python train.py --hidden_act="swiglu" --init_std_o=0.0152 --init_std_down=0.0107 --lr_mult_qkv=0.4 --lr_mult_up=0.703 --final_lr_fraction=0.1 --max_steps=7084
Each number is 128 + 32 x the weight over its row's rms, rounded and kept within 0 to 255. Layers, rows and columns count from 0. Numbers have three digits each. The size before them is the row's rms in percent of the matrix's.

# down: layer 7 MLP down (transposed), 128x64, rms 0.324, rows 118-127, columns 0-63
# gate: layer 7 MLP gate, 128x64, rms 0.234, rows 119-127, columns 0-63
# up: layer 7 MLP up, 128x64, rms 0.229, rows 119-127, columns 0-63
down118 097:154139127083109127126179119185100144137116054149144127134179120097142170126098129046160128195127163125153110149127166152094140169155133131196148138112180136108115134121092112079141161196141073
gate119 110:163109134121129084150122156127133173135112145151067094103132116093057122140096112081122186088081104120092157125170156169142145144132145107124073086064111207076141137187099076123117143142116131
up119 110:150122128130108121135125147029192143109072123154182168116142100136174145134146118094113125096042181135164150160137148085170172134166094101146103106130099100167159113109117160095157137152147173
down119 107:177157158121117094186114077088116199142086113162102127151160107119104132123152148151111109094135079081107184112081134141159169134108138169161044084138110132093171138140156144056121147154114134
gate120 102:135135082114146120080082130174113155119063123156145195155135117166112136130093103135093124125079117130119175150152135200211094122115160143137116154117122102169121151152163105134176125151223155
up120 090:090128080160138128165093076143158128117135172164107177079162173181127137202164113182148094111146158129145137136149102138162110081142146138152072128112088120092158160157117148145047076142128151
down120 093:132194139128012116142129152124153084160155168122136120143146146117111136081171134151115142074105173094069146132124155105109165119115102137138145133149180130126058117068118089145099153068133146
gate121 120:160170146128079096144123116089129142160077152135124103153165060181118118120121076111117108134115154150177082143100112167148092086119113124201114136070175149112189112124116172171141070085162127
up121 134:179145148112115119111071143147123122136161074145088112059196093111104111136144172111113102118090129113101091208146081165123112141122099129115164137178067135122145070079137138179113178117162116
down121 127:127080154107154105173090133147106148112073191135068097126116129075112121082119045096131161154143128129182193143141184114169141159145117116217118126128112105142113119127134100156104165109128089
gate122 102:125187131119146100159156173133129145115189115063098097098176113129175122134151137086091163108120083155148137099179167156111105113098168191119088191092140117113112157162097124199148132082148108
up122 104:123111122105100181058148108102127105171119110100113059138094107121172146139133112123125111165081071153169106135043051094085111165116082062131107079154110137145130105166120131124114141106142123
down122 107:146130144075135048137144150185122149129165251096117148124166107136151128167144158122115091149118124131119074057127150142155136103129135123083097174123135113117154122106133180139143131138171066
gate123 095:090156105063126158170139109168190105117104126142115136117180130189096171096150075134192166108136155146068170139099148077105135156145125151173139098100108132104126110116176148083172117096134183
up123 104:095073107073075162124107138155201144152119139116114075136089145127141119114095118129099182125121124162173124136146149117137127128078154207153158133141080112122201189139193120095171154115106119
down123 101:088142165191145122120149161113080129101153092113128123200143143136099110050141138141133062072131083140107102134135089160146134102176129122121216142165135125093129110133086144158174103096162084
gate124 102:170096141077169175117112100159142110118105106084075079087137110155113156106121091165181147116147089157165173093106135136130142097138150155184152084133088077087097137141122209143173094139156105
up124 097:113152090119110128053131155215138099172104101101155150098135099113180152095141133135199128180116161135132099146094176142168087094135149093073117175102130136097102136097132152112173092076113137
down124 101:112194104133114125153139111065160136102146036089109146158110120101157142139117090096157167135148129114123163159126121106078108158109177153076125084152105173119120113181116087128125141230107131
gate125 090:161152181075155123140114100135161127112144188078110073179082120170086077122128082116130126096147102154132116124027116164127130088104119130112141128141091128081093105120136119177129084061113113
up125 109:091151105167135180153086117051158151124142111122080130150184116178162161227180102102099102112101159087110127105120162143125124168089124133154116135169125139162154123154179091126136159086100111
down125 116:142128093086090169173128099091140154155137208131149090153072089224120092117113115085143112108098112160126122087101114128153131089133132082099142098166158115077130127143188076107161108159118107
gate126 093:129110118179101113169100110094101120113165135140154051144147122148185096089129144050137165091106099121103155140098108069121137179120158102144103139168140218105100103135089087143130104107086091
up126 089:119102108105149122096130144149117155109117054038165106106130139154105099124065122141126098185117146160169078146130135194113118124151090136136144161124169114114183126206098106118131134057163151
down126 095:116134192112116112149084120125135084131182177123112103116131136164127134077151165000106138133106091116092126138124159144110159106143132136143143098197109138078104170124100190136109156093169128
gate127 101:155172106158160138118152136115089120166120113029114153165143147121148119101134130129110122134129168136113115162076082147061047132079094057157093130090144141119176159194147125101116140137115154
up127 094:114131183147124159147116144111126130136121129122128117232157110186141126119156176159135136137116155049138143174174090104138153103118177172115180073131077084079109076129144143168098110130106105
down127 093:079172081138096111138108160142106167203180168131154157134100136092127113110082117166062118115109105190135140152117202124108138135155120174206103114134132149209110129135119118125159126118098114